From a checkpoint of a small transformer trained on Wikipedia: width 192.
Each number is 128 + 32 x the weight over its row's rms, rounded and kept within 0 to 255. Layers, rows and columns count from 0. The size above them is the row's rms in percent of the matrix's.

# layer 9 attention value, 192x192, rms 0.121, rows 49-95, columns 0-63
size [120 114 122 122 127 124 118 122 122 124 117 123 116 121 119 119 120 116 119 117 122 122 120 123 116 127 120 127 119 118 126 117 115 116 117 123 124 122 119 127 122 118 116 121 124 116 122]
[[172 141 109 106 111 142 161 132  65 146 132 171 144 133 144 126 138 109 119 112 141 169 150 111 124 174  95 123 148 134  98 133  68 144 104 135 108 123 136 157 139 126 128 142 167  79 133 123 120 140 125  70 172  78  44  94 123 153 120 170 148 158  74 132]
 [112 112 123 102 140 132 129 120 132 128 133 165  80 171  72 141 126 143 111  50 161 107 164 187 119 114 149 125 154  73 132 119 102  73 141 122 154 107 154 112 152  87 128 166 159  97 124 107 152 147 149 191 120 137 141  77 131 117 167 127 156 134 125 146]
 [102 106 183 154 106 128 117 139 117 114  87  96 108 142 151 151  87 129 120 135 161  65 137 112  68  79 132 130 120  98 185  95 133 143  90 110 142 154 141 113 149 156 153 126  96 138 175  71  89 181 154 100 132 134 175 101 142 147 153 166  94 144 146 138]
 [133  76 179 115 156 131 152 110 135 179 182  98 168 163  90 136 118 115 124 106 124  56 149 159  69  81 122  98 147 145  99 171 127 153  66  72 134 153  92 154  97 134 155 144 187 158 160  98 122 105 138  85 132 120 152 162 138 158 129 105  84 127 142  90]
 [125 143 136 125  82 151 123 156 121  72  86 126  94 142 113 115 143 128  83 160 146 128 164 106 166  80 100 147  98 127  90 118 187 103 133 160 155 171  90 123 109 179  94 142 111 174 104 105 183 167 144 207  88 107 147 124  69 236 156 108  97 131 112  94]
 [112  78 165 105 144 160 161  75 149 107 111 134 104 117 155 100 136 144 118  99  90 157 111 145 125 108 111  92  54  98 151 120  63 157  72 149 113 135 136 129 179 123 138 156 154 142 146 100 142 137 140  97 129 154 125 141 109 151  95  62 194 139 119 151]
 [102 122 182 101 123  99 142 120  96 138 141  77 112  96 107 136 175 141  90 147 139 187 105  65 145 172 106 119 120 118 100 131 131 171 145 105 153 104 174 123 143  86 157 172  80 110  85 121 139 148 124 123 105  81 224 127 103 101 104 131 112  98 156 146]
 [104 159 150  98 132 190 103  77 122 163 157 132 133 104 144 124 181 127 143 146 140 185 114 187 126  68 116 147 130 151 208 133 122 125 160 174 111 136  87  81 138 130  91 130 111 173 131 154 108  39 168 133 135 146 126 188 155 138 175 158  66  93 111 102]
 [105 172  86 135 151 166  96 194 152  97 124 101 108 140  80  82  60 121 117 180 111  86  87 177 121 115 142 113 137 125 152 113 144 124 143 118 134  84 101  70 103 126 125  93 117  95  68  83 129 115 117  89 101  77 134  50 117 149 148  96 168  52 114 135]
 [119 106  97 116 164 120 142 180 138  75 121 177 134 174 125 122 145 120 174 149 179 139 103 118 127 133 152 193 112 119 108 144 105 127 108 121 142 102 141  93 134 126 116  96  92 130 118 113  99 143 133 140  65  96 126 134 166 176 154 117 133 144  61 141]
 [130 137 114 117 155 102  86 127 168 113 143  98 115 160 111 185 162 116 173  48 144 145 189 111 129  97 123  61 164 111 133 108  58 119  97 171  86 167 132 144 112 123 114 108 138  89 139 144 144 110 114 127 173 128 142 157 132 161 154 103  32  92 185 116]
 [125 163 161  84 174 113 122 107 200 146 137  75 138 107 140 110 135 141 114 181 109 161 153 137 174 147 103 102 106  86  74 124 128 133 106 113 129 112 198 119 142 106 127 138 136 135 123 151 156 108 178 131 142 161 204  59 123 180 156  97 133 158 107 136]
 [ 93 144  48 169  93 117 133 148 125 101 124 113 127 156 158 176 102 137 149 111  47 135 126 109 111 121 100 124 137 119 162 146 143 138 146 138 194 123 208 140 152 151 168 135 109  93 100  88 104 101 137 106  84 199 142  65 140 154 104 100 103  85  56  83]
 [117 174 165 112  93 123 178 152 183 124 153 143  87 185 143  90 154 136 181 149 200 106 122 109 171 176 105 141 137 135 156 107 121  36 102 130 162 119 122 132 169 121 141 136 141 157 158  87 187 127  92  83 137 116 188 187  79 127 161 136 119 147 136 153]
 [108 114 147  41 118 137 161  31 145 130 163 111 112 164 157 131 102 118 158 219 109 126 152 130 135 136 136 121  89 102 171 149 118 145 137 111 153 116 127 145  80 142 162  66 188 124 189 194 100 192 131 150 154 105 156 137 149 105 130 173 123 113 113 165]
 [160 118 130 147 133  92 100  90  74 118 129  38 147 117 142 131 111 157 159 163 145 129 126 107 117 162 175 108 126 138 173 134 100 194 169 107 148 105 120 125  81 126 147 135 180 172 109 108 151 150 114 167  87 132  99 142 206 180  88 191 107  94 173 153]
 [ 74 107 129 130 128 116 145 125 140 112  99  63 175 151 106 174 135 136  90 127 135  96 110 131  94  94 108 162 145 135 181 174  82 112  98  91  94 134 111  75 103 108 141 146 148 115 172 200 192  92 143 152 110 186 146  41 157  89 133 186 156 124 119 118]
 [104  88  91 126 109 177 116 107 106 122  77  65  61 130 126  85 129 134 127 156 211 113 153 144 117  93 129 127 154 145 188 150 168 167 177 136 122 117 156 115 131  69  62 172 137 141 142 161 122 198 114 162 110  99 118 131  82 204  92 108  84  85  99 109]
 [137 115 138 117  88 139  82 170  82 132 122 129 170 157 130 110 165 173 112 124 161  63 107  65 169  90 141 169 122 106 186 141 180 112 105 163 113 105 144 220 134 120  63 123 174 180 143 107 126 167 128 101 133 126 185 180 107 147 211 144 126 141  91  99]
 [145  80 106 120 188 150 121 109 134 121 114 139 145 109 150 175 139 133 120 161 126 114 146 127 110 128  64 127 144 101 123 112 129 116  86 132 127 108 117  75  82 133  82 125 165 176 169 131 123 160 127 103 128  94 136  92 105 138 157 112 118 125  90 159]
 [100 128 135 147 111 197 129 140 208 136 114 126 114 132 148 112 161 124 119  76 119 100 163 138 205 136 203 145 183 160 179 144 121  85  89  12  80 134  98 128 133  98 109 112 153  55 122 170 109 169 131  61 115 137  83  76 157 130 170 127 183 116 130 149]
 [112 141 204 160 129 166 164 114 119 114 131 127 163 132  95 168 139 144 103 135 167  91 112  99  97  87 158 100 122 103 130  81 149 151 159  82 221 132 148  49 147 117 154 100 106 146 135 137 136 145  93 127 156 141 104 120 151 133 144  94 158 153 156  67]
 [136 115  97  70  79 152  96 132  58 120  61 153 131 137 114 140 171  96  73 100 102 124 105 161 173 109  93 119  92 166 115  86  69 100 141 114 162  89 122 116 133 130 164 148 102 111 121 127 115 190 111  89 192  82  92 128  92  91  85 159 100 150 117 143]
 [160  98  46 114 116 189 114 177 112 111 118 152  97 129 125 130  97 104 139  66 133  72  92 166 174 127 119 130 151 160  90 131 144 118 122 160 108 128 104  88 190  59 148 101  92 150  89 167 131 124 132 137 139 136 132 193 165 197 133 111  92 119 135 115]
 [196 122  86 136  96 168 126 113 149 166 155 162 108 131 160  89  80  99 119  91 141 116  84 144 127 103 132 126 130 135  82 167 117 120 167 167 117  88 131 147 112  52 149 131 112 154 140 115 155 136 138 197 145 143 114 132 155 143 137 147 135 131 118 189]
 [127 109  94  89 127 113 184 119 136 109  72 115 134 130  98 104 177 113 116  83 121 141 163  55 176 104  84 155 132  94 133 125 101 135 135 165 164  96 150 100 171  35 153 177 192 169 118 142  48  73 126 106 160 186 177 121 108 156 100 132 140 140  94 126]
 [109 123  69 134 114 131 129 106 135 164  77 178 130 133 131 108 161 106 104 181 101  66 139 120 118 124  71 105 130 152 117 103 167  87 122 107 133 148 133 177 107  70 112  96 156  88 118 114 178  61  96  87 106 127 107 115 164 106 101 190 129 121 173 131]
 [104 150  97 161 127 181 110  60 174  96 147 160 178 120  77 124 202 183 119  88 191 157 105  74 112 131  70 140 114 168 117  86 158 143 109 125 162 139  89 123 138 180  89 166 121 158 115 152  75 132  96 185 147 126 120  90 174 104 196  90 127 120 156 150]
 [ 99 112 163 139 162 105 183 109  96  93 147 115 140 149 159 145 120 110 119 126 145 151 149 127 205  87 152  52 131 129 135 153 116  80 115 151 109 113 139 154 130 201 117  83  62 143 155  99 207 126 130 207 157 110 106 124 132 181  76  83 155 104  68 173]
 [160 100  80  79 189 151 145 113 222 149  91  66  80 176 107 133 123 143 180 145  74  53 137 152 142 158 101 143 159  98 172 177  66 103 102 162 116  80 131 129 124 115 123 113  64 141 149 134 112 119 112 107 167  96  90 113 120 133 114 198 115 111 125 160]
 [132 196 129 111 185 131 123 149  85  95  94  60 169 110 174 124 123 113 104  70  79  87 130 136 123 129  93 130 146  89 110 157 129 118  87 132 153  98  92  91 167 101 103 106 138  97 140 160  92 130  87 139 149 142 186 148 148 108 168 128 105 119 193  94]
 [145 166 140 134 128 107 155 157 132  93 161 116 146 113  49 123  85 113  92 111 108 130 177 145 116  87  91  87 151 145 125  72 126 186  71 151 111 100 128 119 139 120  52 178 120 150 129  88 123 109  84 136 164 134  98 141 111 135 148 199 142  65 103 115]
 [178 116 116 118 167 107 164 168 151 139 168 187 174 106 146 117 122 131 116 141  89 132 147  83  69 108 196 133 114  92 163 168 129 151 156 130 106 157  64 163 133 162 124  87 138 179 148 106 139 146 128  68 115 153 117  93 116 167 123 112 135 163 174 163]
 [100 135 140 112 123 132 139 181 172 120 161 106 122 193 143 145 115 121 115 150  94 129  71 185 138  90 119 136 157 172 167 134  78 173 170 188 114 157 154 143 168 125 148 102 119 150 133 145 105 160 125 118 148 164 119 149 108 120 101 152 145 147 144 144]
 [139  92 127 122 157 156 177 137 118 150 103 181  82 156 191 104 128 127 125  52 117 187 144 126 150 168  76 100 102 159 211 173 137 115 112 126 182  81 146 110  93 210 140 123  78 101  89 110 163 160 132 139 171 139 171 117 138  93 129 138  94  95 232 159]
 [153 142 194 103 185 153 137 139 144 132 160 188 129 108 151 115 148 153 122 150  79 100 137 115 157 149 140 123 147 129 126 192 104 125  96 157 144 134  68  70 142 107 169 174 120 108 122 147 142 146 140 168  70 138  85 124 128 134 145  96 102 151 130 125]
 [103 105  62  74 116 138  91 154 111 101  75 113 151 147  87  82  62  90 202 108 118  90 168 107 123 186 150  96 141 101 144 107 112 165 160 122 147 133 102 139 135  91  99 149 203 109 153 116 170  93 154 179 154  94 168 113 156 125 160 180 169 126 113 132]
 [128  66 107 152 116 102  92 163 145 173 160 106 153 140 163  78 125 122  76 110 140 164 133  98  96 152 122  74 124 150 122 121 104 127 106 119 162 138 112 110 131  99 129 130 131 112 170  85  85 106 160 146 178  50 166 126 183 196 134 133 130 111 110 121]
 [ 70 120 137 146 107 144  62 132  89 201 116 147 106 119  98 156 123 120 173  66 168 140  90 135 137 154 135 137  97 118 195 130 122 171 161 142 100 159 100 120 116 132 113 110 174 105 175 116 157 140 117 139 138 144 109 208  79 135  98 132 129 147 149 104]
 [ 92 102 152  78 129 101 138 161 128 117 163 155 125 111 117 135 136 186  97  58 129  89  59 118  96 143 104 157 116  96 161  90 133 206 122 188 159 114 142  38 117 124  94 132 155 108 172 124 127 181 125 155 122  71 115 172 164  95 133 186 128  89 125 183]
 [139 118 184  68  93 112 121 161 154 117 111 144 116 144 115 136 134  98  81 151  72 158 111 169 173 106 145 117 128 121  97 185 122 104 137 193 114  94 165  81 130  96 125 144 100  98 145 178 117 178 161 139 105 126 132 159  91 150 144 143 142 124 190 109]
 [143 117 110 158 159  77 126 116  88 133 137 149 136 112 131 168 128 106 151 110  83 169 132  71 167 157 111 238 126 160 174 160 111 104 201  44  71 112 107 119 112  79  99  96  86 154 157 139 135 122  95 132 100 143 150 165 140 150  91 127 165 149 133 143]
 [145 133  78 142  81 112 135 158  98 113 127 160 143 152 119  46 119 141  95 190 111 151  44 120 119 105 116 130 133 112  81 119  72 144 114  95 149 206  36 105 166 117  86  79 132 199 106 180  62  67 130 101 151 147 111 116  99  92 122  91  87 125 106 133]
 [109 188 101  69 135 116 105 208  69 117 155 162 153 172 124 125 138 121 105 132 132 189 117 153 146  93  97  84 150 107 109 146 124 163 109 157 162 167 123 121 164 119 146 134 185 128 167  98 102 114 108 125 127 122 137 139 169  81 117 104 193 163 200  91]
 [104 127 131 150 121 171 156 139 131 154  89 115 113 145 146 141 150 121 153 146 153 173  89  77 144 162 110  69 189 129 142  91 173 192 101 142 120 135 159  62  81  84 109 125 111 137  71 183  38  82 127 137 186 119 161  74  95 196  47  98 152 151 118 149]
 [106 155 171 195 132 125 114  78 173 128  69 144 151 188 153 163 136 113  87  92 136 116 166 182  92 126 135 144 136 108  80 141 111 171 116  97 162 132 115  44 128 115 110 135 128 119 127  76 230 130  69 146 130 164 150 136  93  99 107 161 103 125  94  99]
 [104 148 136 147 158 235 131 188 132 125  94 142 121 135 107  98 156  99 153 164 116 114 142   0  96 165 120 103 122 174 126 141  94 133 178  94 153 109  86  98 164 142 154 112 118 176 164 151 125 121 124  70 132  89 101 144 168 136  95 162 117 135 121 112]]
# layer 9 attention output (transposed), 192x192, rms 0.308, rows 49-95, columns 0-63
size [120 114 123 126 131 129 122 123 119 125 121 124 120 127 119 125 122 118 118 120 129 126 129 125 114 131 126 131 124 119 128 121 117 118 122 126 128 123 126 128 122 118 126 129 128 117 125]
[[107 143 154 132 122 159  84 124 168 116 134 102 146  68 144 134 126 124  74  62 126  75 149 133 109 113 112 159 155 135 107 179 181 134 116 105 130 155 140 149  83 131  84  88  39 183 123 134 164 106 117  79 120 169 133 133 128 177 104 103 147  79 118 131]
 [147 123  99 168 130 157  94 145 102 103 170 170 112 171 120 113 143 180 200 171 111 148 100 110 162 141 223 123 125 123 143  84 119 146 142  89  78 121 146 130 137 140 136  99 101 146 170 153 119 144 131  76 100  95 115 119 138 137 138 110 154 154 176 110]
 [176 137  89 109 101 131 121  96  98 159 137 169 117  89 140 121 106 110 119 117 142 137 106 137 106 134 162 124 122 186  97 150 110 134 122 109 153 114  72 162 141 149 105 157 144 182 133 116 138 137 158  86 152 111 124 146 143 191 119 113 167  78  97 189]
 [115 155  79 127 115 141 136  61  99 131  86 156 110 107 123  56 137 120 210 208 112 154 114 129 169 139 145  99 128 105  82  43 120  52 158 156 128 123 109  69 133 159 166 173  94 122 100  60 137 142 119 135  78 167 143 164 142 195 192 109 142 165  98 190]
 [ 96 163 194  93 186 119 148 174 117 151 183 123 119 125 175 153  98 138 164  71 110  94 163 140 132 162 139 132 125 176 129 134 100 127 155 165 138  55 128 115  75 140 123  86 141  59 120 149 119 123 145 137 123 180 151  79 150 103 141 176 123  90  93 163]
 [185  84 145 131 135 178 121  96  90  70 134 105 103 165 105 104 112 123 103 104  97 173 103 163 120 139 142 141 131 135 129 114 163 116 118 167 107 134 100 132  92 152 103 120 124 130 168 132 125 128 111 139 135 135 140  79 139  94 123  84 155 110 151 143]
 [136 118  85  75 120  98 127 130 132  92 159 101 139 151 109 164 129  95 201  81 161 127 106 109 144 114 181 158 137 120 168  99 109 151 134 123 114  90  65 132 137 125  63 148 135 143 162 118 102  84 133 103 125 167 105 117 116 137  60  93 154 147 122 154]
 [171 135 128 155 142 117 159 149 120  58 116 151 132 132 139 137 125 123  88 140 117 167 139 121 135 113 119 106 160 110 174 207 174 173 132 125 128 134 138  93 137 134 139 124 107 101  54  97 149 161 134 195 167  80 121 113 129 116 101 126 100 139 189 179]
 [ 89 157 148 148 148  61 138  92  92 132  91 141 127 145  74 118 112 135 116  98 126 140 153 141 134 108 118 138 156 128 178 168  78 149 106  95 187 161 137 139 109 122 149 127 121 117  83 183 125 141 124 153 109 179 130 145 127 123 144 114 134 171 164 159]
 [172 157  96 137 123 120  88  58  91  70 107 116 134 156 118 113 117 152 126 130 140 153 171 143  89 187 126  98 139 131 144 149 199 147 184 117 100 120 111 111 109 102 119 115 177  92 124 145 131 102 167 169  87 154  95 132 166 161 172 121 115  95 212 143]
 [179 139 155 152  59 192 155 170 102 160 154 150 129 125 110  88 102 105 187 141 143 121 156 166 159 109 136 107 123  54 151 152 119 167 150 103 176  64 167 140 122 153  97  57 119 116 113  60  93 148 111  47 130 136 128 107  94 170 132 116 152 150 121 128]
 [114 110 122 158 113  97 170 166 125  92  59 106  90 143 114  98 167 109 112  99 134 122  60  96 127 149 140 151 200 132 160  89  89 133 163  91 127  98 139 123  91 137 126  93 215 185 170 144 114 120  61 110  76 120 114 144 152 111 112 162 119 156 167 129]
 [119 129 171  94 115  65 110  95 103 144  77 144 118  88 129 104  99 144 124 125 182 118 153 120 150 127 115 137 215 124 106  87  70 158 128 111  65 128 110 157  51 151 135 177 108 103 161 140 149 122 110  84 118 100 122 146 123 123 150  94 136 177 167 122]
 [ 95  95 131 130 141 152 118 124 120 152 104 122 122 141 100 151 143 127 110 134 118 117 143 151  76  88 134 149 129 143 101 163 129 230 136 177  84 185 233 100 145 154  87  79 142 153  94 116 104  90 178 145 118 121 128  97 137 151 128 122 103  43 199 127]
 [136 159  62 160 116 117  73 179 109  98  85 213 124 166 131 132 143 154 120 101 155 121 103 145  45 104  75 116 140 142 147  85 150 159 143 125  76  86 122 143 118  49 118 157 112 144 132 107 167  41 137  98  81 174 142 157 142 136 134 140 125  85 110 142]
 [106 201 158 158  79 138 111 131 102  99 117 165 141 121 139 121 125 148 144 143 127 145 117  43 131 125 115 169 136 142 108 143  99 176  74 107 105 152 133  88 146 113  96 130 156 160 104 107 131 130 193 134 126 120 133 159 155 107 146 128 141 213 119 164]
 [ 90 152  75 146 152 191 147 113 115  71 143 122 141  96  85 114 141 117 101 136 159  96 167 174 151 142  99 124 138 117 130  50 125 149  99 172  99 171 161 119 150 105 185 113  99 155 137 146 124 132  79 110 125 173 116 126  78  53 148 119  87 162 147  52]
 [122 164 116 105 148 185 164 115 130 122 127 151 105 132 136 109 127 161 136  85 128 114  82  64  57 119 116 124  66 125  99  96 121 100  85 129 158 130 133 127 138 165 200 102 164 100  97  95 137  45 116 134 153 148 142  67 110  27 144 168 201  71 178 142]
 [122 139 103 114 109 159 140 144 196 183 119 120 119 130 123 103 108 136 131 128 118 118 141 180 124 112 144 125  65 128 183  95 131 128 124 135 159 100 122 112 190  83 114 109 111  95  93 163 135  91 122 115 116 129 167  48 156 130 113  89 164 131 112 116]
 [134 148 148 139 107 138 133 106  87 119 111  83 121  76 134 128 137 143 110 139 126  88 113 111 135  94 149  75 124 155 177 152 151 151  88  91 133 110 128 125 201 156 116 167 121 151 115  99 184  80 140 128  80 150 125 153 168 127  93 178 149  78 125 148]
 [104 185 143  22 122 123  65 145  91 108 140  59 163 212  46 149 149 117 139 164 122 110 112 126 157 111  92  64 135  94 104 116 133 159 143 139 153 157 142 114 136 103 137 144 115 112 113 149 148 107 127 144 160 192 181 104 117 143 106 128  99  92 133 119]
 [155  91 150 154 118 118  96  91 119 100  79 148 112 171  94  98 122 148 139 168  59 170 138 147  92 128 130 140 107 113  54 159 119  82 110 150 150 134 131 103 112 150  99 100 104 169  80  58 128 146 143 110 125 115 139 159 124 150 165 112  77 142 107 141]
 [106 157 140 123 158 153 114 123 140 218 124 112 131 193 145 130 120 165 103 112 176 122 104 125  76 127 121 142 136 122 158 152 178  58 162 102 139 108  97 133 147 119 110 130 167  95 119 128 143 136 126 176 112 155  79 125 147 101 205  68 121 120  73 106]
 [ 97 131 140 126 141 140 117 140  73 139 100  74 181 148 106 133  91 116 128 139 131 122 174 158 101 104 134 125  71 100 118 199 115 119 110  70 147 153 108 133 161 155 171 130 127 130  92 180 174  97  83 135  67  97 120  93  80  71 226 166 174  92 178 203]
 [152 159 105 171 176 150  88 106  91 127 105 104 104 150 153 164 116 185 131 105 118 153 147 106 156 117 109  90 114 139  91  81 164  24 100 166 124  82 153 116  88 164 140 124 145  96 115 142 110 146 171 176 130 109  94 114  95 111 111  96 110 163 123 109]
 [119  90 153 118 141 128 118 102 116 121 131 189  53 163 155 131 141 134 138  93 194 130  85 118 126 100  88 104 142 150  91 144 135  91 177 144  60 119 102 141 104 163 133 153  91  86  91 149 149 109  78  98  97 139 189 146 121 137 141  78 115  60 184 146]
 [156 220 156 140 141 143 117 144 144 130 140 131 159 127 113 171 176 160 142 135  91  96 130 154 142 103 172 150 140 155 130 182  70 103  82 129 138 114 144 107  86 160 115 130  88 157 102 114  63  84 130 158 113 145 144 157 112 134 168 125 114  67 153 132]
 [183  95 169  55 133 140  74 164 174 203 135 142 110 170 177  95 118 108 119 144 104 168 173 191  68 143 176 138 166 122 201 107 144  99 150 122  74 164 137 117  55 155 124 124 152 167 126  71  76  86 141 110 135 147 126 159  99 105  88 101 111 162 134 107]
 [101 110 154 113 130 141 132 189 154 108  81 153 115 137 104 147 148 152  83 185 130 121 129 112 125 123 148 147 126 143 160  84 162 173 145 104 137 176 147 112 125 145  61  69 155 144  79 150 109 169 123  43 171 125 187  71 100 173 165 212 101 118  93  86]
 [102 153 102 175 139  65 139 157 121 127 159 156 109 195 147 108 190 149 121 100 144  96 100  86 165 132 154 172 129 154 101 112 211 116 146 131 149 143 135  87 123  71 178 132 144 106  89 112 160 166  87 103  59 160  74 104 151 175 141 150 126 141 142 152]
 [135 140 125  86  82 149 116 210 154 135 106 144 159 143 107  83 140 162 158 126 138 155 106 125 140 106 149 147 112 162 130 172 112 122 146 151  88 113 123 168  92  44 174 137  87 118 121 108 148 207 138  80 100 100 162 104 129 102  93 175 118  80 167 137]
 [137  72  75 138 166  62 108 142 114 144 136 188 136 156 158 113 118 116 155 166 158 113 144 169 116 120 135 143  93 155 101 168 138  65 168 172 132 140 139 176 113 137 131 106 201 131  92 182 105 130 148 121  86 101 151 135  77  99 122  88 128 129 122 162]
 [138 154 103  76 113 105 120 101  75 123 102 134 134 120 170 151 167 126  40 147 143 118 139 171  59 131  96 120 104 185 106 201 133  87 130 154 160 123 130  80 129  89  89  97 100 159  79 141 154 186 103  99  84 133 152 133 101 141 140 150 128 115 166 134]
 [116 206 137 132 107 123 130 147 132 159 124 137 102 100  88  86 120 164 145 173 152 158  39 146  68 140 136  98 112 129 110 169 116 130 118  89 134  98 109 195 140 130 127 122  99 147 204 147 133 126 112 133 138 159 132 139 180  90 197 147 123 156 132  91]
 [119 137 121 159 105 144 100 126 124 132 183  95 136 147 158  76 147 162  71 151 165 124  93 108 121 140 182 122 119  91 123  90 173 167 188  94 101 116  88 145 114  71 209  99 193 118 150 140 119 191 153 105 105  87 129  54 124 152 175  92 136 160 101 121]
 [ 79 103  89 109 158 137 100 125 113 148 140 115 145 116 168 131  51 121 141 108 195 192 149 121 122  78  91 141 154  95 115 126 136 160  93 123 119 130 117 182 141 116 111  89 143 157 157  67 125 138  94 150 118 140 154 165  92 141 173 121 100 127  82 108]
 [ 27 186 103 175 153 125 164 153  90 153 213 102 102 108 135  92 188 125  77 113 130 134  93 105 138  91 155 129 166  70 129 154 144 145 119 101 148 124 111 156 192 104 133  92 109 104 102 173 125  92 117 107 139 209 131  99  85 173 146 133  99  91 173 186]
 [100  50 126 148  97 133 119 123 127 108 208 111 165  64 149 144 157  57 142  99 126  90 116 107 141 111 130 180  73  88 188 137  95 115 127  97 118  97 160 162 141 173 159 123 117 130 143 136 153 107 132  91 122 145 185 151  83 101 202 176 144 145 167 129]
 [132 199 200 130 144 117 139 102 143  64 130  91 125 104 202 123  77  95 158 146  79 114 122 147  85 109 171 144 156 137 121 127 126  79 106 147 106 152 127  83 154  13 140 156 175 111 162 201 133  61  89  41 135  69 149 121 142 140 152 161 111 149 163 117]
 [172 190 127 124 137 109 137 123 181 105 140 159 134 133 133 117 104 109 166 185 142 144 146  97 109  79 109  81  73  87 113 134 158  81 163  87 166  93 103 137 135 137 166 141 110 133  79 137  84 141 147  96 134 122 127 117 111 102 118 121 149 105 182 141]
 [119  41 136 110 191  63 128 126 136 104 114 122 149 172 137 151 128 148 131 101 159 113  60 139 125 128  79 132 149  64 146 135 210 129 133  66  68 125 110 186 138 164 142 147 102  92 108 140 129 111 105  88 120 146 110 163 153  78  96 146 159 102 119 187]
 [128 106  94 105  73 153 142 152 129 100 147 104 148 172 104 170 162 157 144 139 110 141 130  28 150 106  77 119  99 166 116 157 151 115  66 172 133 153  87 172 140  85 160 139 197 164 158  94 138 110 126 135 150  84 153  80 162 138 126 130 144 159 105 108]
 [142 164 102 110 117 120 146  98 168 137  84 178 128 128  92 186 122 129 131 106  67 185 169 171 130 135 129  64 179 160 143 143 136 106 141 148 114 102 161 146 116 148 146 127 166 133 173 146 144 136  95 174 139 112 135 124 100 209 158 169 105 103  65 172]
 [124 101  87 131 158 167 133  71 146 140 130  72 141 152 158 179 105 109 173 160 133 168 114 121 116  85 149 121 127 142 120 144  85 115 183 161 110 171 114 147 132 161 133 140  84  82 143 148 143 123 167 109 108 132  88 154 120 139 147 136 166 125 107 151]
 [152  53  93 120  62 137  98 187  97  66 201 130 174 143 138 104 159 154 133  87 130 102 147 123 130 130 124 154 105 139 157 136 125 114 120 100 164  71 146 123  92 174  96 149 133 103 163 134 120 165 118 173 135 147 132 140 127  88 140 165 128  53 111 114]
 [144 166 148  79 151 168 170  81 116 107 141 107 119 124 127 110 149 135  90 172 144 103 168 124 138 132 138 165 104  98 131 121 195 159  95 170 105 136 167 108 187 138 120 133 147 129 133 130 132 155 189  45 111 105 122 126 159 119 117 197 159 153 110 120]
 [106 130 149 133 111 135  69 140 159 137 149 158 140 123 165 129 147 129 102 105 154 124 101 166 140 138 111  91 130 122 169 105 156 143  66 118 102 186 112 151 116 129 120 151 208  92  97  89 159  72 108 169 118 153  97 175 121 209 137  92 109 102 142 152]]
# layer 9 attention query, 192x192, rms 0.127, rows 96-101, columns 0-63
size [ 70  92 118  72  69  82]
[[129 147 171 137  78  64  76 131 159 129 169 161 111 119 129 177 162 114 118 119 154 158  91 148  33  75  99 113 117 160 151 132 102 162 182 170  95 106 144 101 148 118 173 149 123 164  91 116 127 135  75 101 177 145 119 129  89 110 102 139 118 107 152 116]
 [125 112 121 100 107 158 156  89  63 130 153 143 127 154 113 150 109  79 115 148  75 131 172  96 155  93 115 159 163 106 169  99  87  80  73 110 113 147  92 174 151 156 106 135  99  80 130 166 139 169 106 127 106 167 114 115 155 130 112 112  96  99 109 128]
 [ 71 138  96 106 164  96 138 118 113 139 155 128  76 141 151 147 157 157  72 103 138 109 106 115 122 116 104 106 109 148 128 162 131 115 121 161 151 143 122 117 135 193 118 128 138 148 127 159 132  68 115  74 117 135 126 171 154 105 167 137 119 132 128  83]
 [119 109 124 102 112 118 105  90 119 120 178 135 104 110  99 172 157 143 144 159 108 127  74 140  87  46 146 117 145 172 161 105 131 153 144 147 154  78 131 137 104 124 173 130  99 145 128  80 114 130 127 125 163 116  97 116 111  93  75 119  87 109 164  91]
 [141 182 113  83  74 132 107 214 121 134  33 123 159 107 142 112 202 132 186 131 165 142 177 108 162 156 119 122 116 117 117 143 123 148 128 141 123 168 119 110 124 144  95  82 157  73 106 109 106 141 167 128  81 167 100  81 111 128 138 106 124 124 144 122]
 [ 83  51 149 115  91 155  88 146 136 113 201 129 117 161  95  74 181 116 159 109 142 175 153 114 170 159  53 112 101 135 106  85 131 172 128 134 200 161 119 105 134 129 111 120 156 113  65 122 116 131 101 164 164 100 160 201 156 126 113  81 142 122 101 147]]
# layer 9 attention key, 192x192, rms 0.127, rows 96-100, columns 0-63
size [ 49  57  63  50  50]
[[165 149  91 145 130  83  36  71 168 118 168 139 137 122 155 185 154 101 144 136 169 166  91 135 150  92 142 114 123 115 117 134 192 193  77  66 142 136 110 147 130  99 152 130 145  87 172 150 107 145 145 122  66 105 132 143 129 124 181 125 209  98 147  54]
 [122 187 140 123 153  89 124 184 136 112 103 148 104 165  98 129 173  82  58 120 127  90  84  62 130 146 129 128 120 171 144  80  93 150 134 121 101 133 122 126 105 136 115 146 151 179  95 109 178  95 152 186 124 106 135 148 124 121 117 165 145 181 170  79]
 [125 105 114 151 130 160 136  94 137  60 121 155 144 174 110 177 153 153 107 120  69  81 129  87 134 172 151 125 104 187 190 163  70 139  98 134 164 132 135 198 116 134 146 107 120 170 158 124 166 117 174 102 177 142 109 160  91 155  94 153 184 118 162 102]
 [132 157 134 102 128 140  41 116 128  75 114 133 153 116 215 154 139 127 111 211 139 178 144 112 132  99 137 193 123 171 132 172 187 142 153 129 132  69 116 108  59 138 143 121 137 152 139 134 137  71 112 155 124 118 140 129  87  77 116 166 173 145 140  88]
 [103 118 158 140 145 123 141 126 113 205 171  90 123 137 142  84 120 150 110  89  97 146 158 118  91 161  93 100 152  68 145  98  74 146 205 121 112  99 121 141 140 122 136 185  94  72 110 121 148 137  79  79 160  90 165 153 170 211  77 166 114 148  89 163]]